config.toml
num_hidden_layers = 11
hidden_size = 96
intermediate_size = 384
vocab_size = 5142
norm_eps = 1e-06
rope_fraction = 1.0
qk_norm = false
init_std_down = 0.0109
schedule = "wsd"
decay_fraction = 0.722
max_seq_len = 256
doc_mask = true
dataset = "wikipedia_en"
Each number is 500 + 50 x the weight over its row's rms, rounded and kept within 0 to 999. Layers, rows and columns count from 0. Numbers have three digits each. The size before them is the row's rms in percent of the matrix's.

# up: layer 4 MLP up, 384x96, rms 0.06, rows 200-225, columns 48-95
# down: layer 4 MLP down (transposed), 384x96, rms 0.0413, rows 200-225, columns 48-95
up200 013:469479488448546527448542514498529511440521487458546563499459567502519558522496408447505522465469601472467541494502403558604359502477470440525520
down200 014:539511506593496550449471502472433439534544540477467479441537502382466433504470440517488468506550475465525441550451545440449526464518502504547570
up201 021:532449525560439487480514417492500490461405450499466514535501410526402548495448420458481484457487420440509440494397476539344455524478461518503504
down201 016:456474479474583549480524583460470543548574550452473489481501573383540471474512563554510472478463487494480496384471530434612572389498481389517449
up202 035:446526465479517475486442487508503527429538512563603519480466459541453465576480437513554529540529561454452493485447482473508387570466555566502592
down202 040:560506589555553561556556519507536463515479464453403512553550583466520549471530474495446491468431432550513499555524495544481568467648447490468446
up203 015:456520500484546546526579522592497469452498424537544600543523491521524489542460443587475530545519597479511427499453398561598352505478485519522466
down203 016:497483471523491523415441498441497523489553566373405484452486533417558479512521422428458516458505410483509455493485508479524541449604482564499502
up204 017:527546469563443485577524467566439478454499532539515518546565451548498510427506641527477560563471425517561477557523601501481571436507490528463503
down204 019:468509539455523475476516563522613603551538461526520553505435508566537529578527564497545533485530518490527512365458496534539491554577580567543515
up205 299:501433540491496507456504438456456507444529530547548565510559415553566459574450473511477531501423561421412499526415514445438558449634549406445495
down205 448:487425534493484517477480469431489536494523547565550531486552430522524456509456470509449556518425581418399529490448517509453557441693572460424522
up206 014:532450603572461535453418400435544506529539544483573464522479477476496516615429452480539479525541525516511421487454454518407563600513502530556507
down206 016:518524485442593538507620623484421482517512461517440525511546606477509425395554574574533490447477532475504549559502554495529543432432494437505517
up207 019:561524505473514541485512532520519546512549558528566508531529508505558490670435624522537581517533572553525514500494554502591457548484593507505553
down207 015:485534515581571450572526465543490420529517477498459510501485600512480506414606474536460430531392432457492572560554430526452551445594433498536467
up208 017:475521441487507556506430467468516542481556497524615481501455514506524453563485440519548536517602488504458485491502540485468424554521516601523608
down208 019:514552543533568485483533513508508459437492445504343460503547543470481513524471420489476446494437505476481546508513448480511545460575455444432430
up209 018:518531517469502522487536468499593540544491559486596491524509469534660467561523565550534579528538535512497479509507565538556557594585544513510537
down209 020:487428516472511475479484492449383429456493428468465514528500544443388468527417449492476404453459488439407507453487439457437467384393428447459482
up210 018:552494617578468537475494456491539564522499513480550539567510467514438552645453491459547488547512467559512497550465508510399490583502493517549514
down210 019:494510406482574479480532562470431442508539525580420492460510576450502460359503531568460426446481547448448516471488548509543548397435471350543500
up211 021:575516550500538533502393436449543558526592523507597457526481504496513450587504552511540566539578542528485502489521488497539591594538615550585539
down211 020:477504550495538505528599534559514408465450395491452484509555552496402535406488470533478427465423441480447535590530515513476473473448391416425449
up212 017:529515508541541444534513423513508473480530460516530485542481537596531489459622575471517498507513401395512482556470473600419587496547506588575556
down212 018:494493501471449590486572502443474547484519435524530515456534422450423571563419508470547524481514549533463542384479563436576476531486509398426417
up213 023:568507512509560521502520532515528528536574538527548482491500557535575518556534673540540546493530564493500542511558519578531584528565578571585564
down213 015:470559590513486536553578480501505452456467389553518540542547492467400517461522440531492497572502445455493559534536560453509461518456466397396471
up214 132:597522485488531450519519543509434547551545446506507487517476481480584493625520528457431537517448522425505509578500482561469497506547528519507385
down214 137:415473483488472529505467440521572502403489538522493529558486469490463526383490579553530490496561469555446481460527518416489570479552502554493583
up215 019:523485541504522537487491485465558557510527451450566560487466503499489495670514475504567464512531542569464528500479526467472447601494554585545547
down215 021:530563529566589544533499523556455460458503552583451459526557602453482511393482482523477463509500522511481494603565517545550565481536419374545507
up216 182:446433473476580515462498487492483419466492542463573459499558497496514399562490588431495505503521566514399475428485566448475557439483544450511425
down216 179:514583546545428426479505452551515527477468484537408557468448497491437569470481464498521511510457507514608585537448424564478462588585431446514526
up217 023:438531498449584516521549580574502525521560541510551558456504573532646486547529545577517534522484585533473564514557518520622451513545520507485545
down217 018:590523516556390499546425411508535412440458477529487499543488442496476504561502380434488570487570465470536444623513444538450460550531541521472508
up218 237:512425509505543534495569466384451616437438494472517527536378518446500421566457506516487628521516469522425483459530499464430626477519578482433491
down218 236:524589504433515465499415474546575536573537498449458520525543457613467583447568577482427451450544540524570534503459562480505447480446512481543532
up219 018:434482495512476518491379494499423489465539547550473492455512479444440503462430479510502507567472516510533515483537468431567488481454512409461490
down219 020:483520466489470421498537526527596500531485426469487475508441464588592457525588539491502526422494464515574481555403494557457448520559470667528521
up220 017:481444454485462551443534600503537549525522543517521525434437491493553521574520585451513556429496556561478598450506502483505362518459572445478569
down220 020:556593570570591445616495410518482455488450511548512514586546534500462510518533435588482426610466504432527428576517470546528538540558441503499532
up221 021:583536594527487490477527540487532484487489462477519546567526476535397569606500460471558459492492473518508490542460448582402461590518470599558481
down221 024:452530408506541552478505511480413521536539546537430504411519572408557471417497504535455490479515541480436504490553585459573553384476498321504520
up222 024:479452481481440544473428517431506550528490519488436474454460476401428427534442435440504522463490470559440542431502536372538418487426522351419472
down222 024:528531505537550403524502422573499411475456506535543481529501516583509544423522476560456390591470505508523464634497396559443502531496425597568542
up223 020:472528531428565530483454501492491553485612547541660495526519539497496474667453475499536559529541591478509504503487445503633407567463558536522511
down223 019:571534494617521508499583538461547431511516463423364548479540521507516532471570490522523495480504440527518559623544501518472550469635468529487525
up224 017:493494471518532472485479388420484478422504463487536438476466504511437458428544431478506512561435472406449511444532484486442422515491492523499509
down224 017:523583582474470553531525563572537475517547371540497520551508481482452556622456444483520498462546461483512514512458499519513489489511532468457511
up225 024:512478495490468454525533407508483468446406432449498504509493491534498498408507417485471490479479408430509424496421458515373499505505439531481438
down225 020:482491471472511568436481547395488572542572535460472495497502454394432534589467511470557506465546537495449491397507516442566492459443541395506486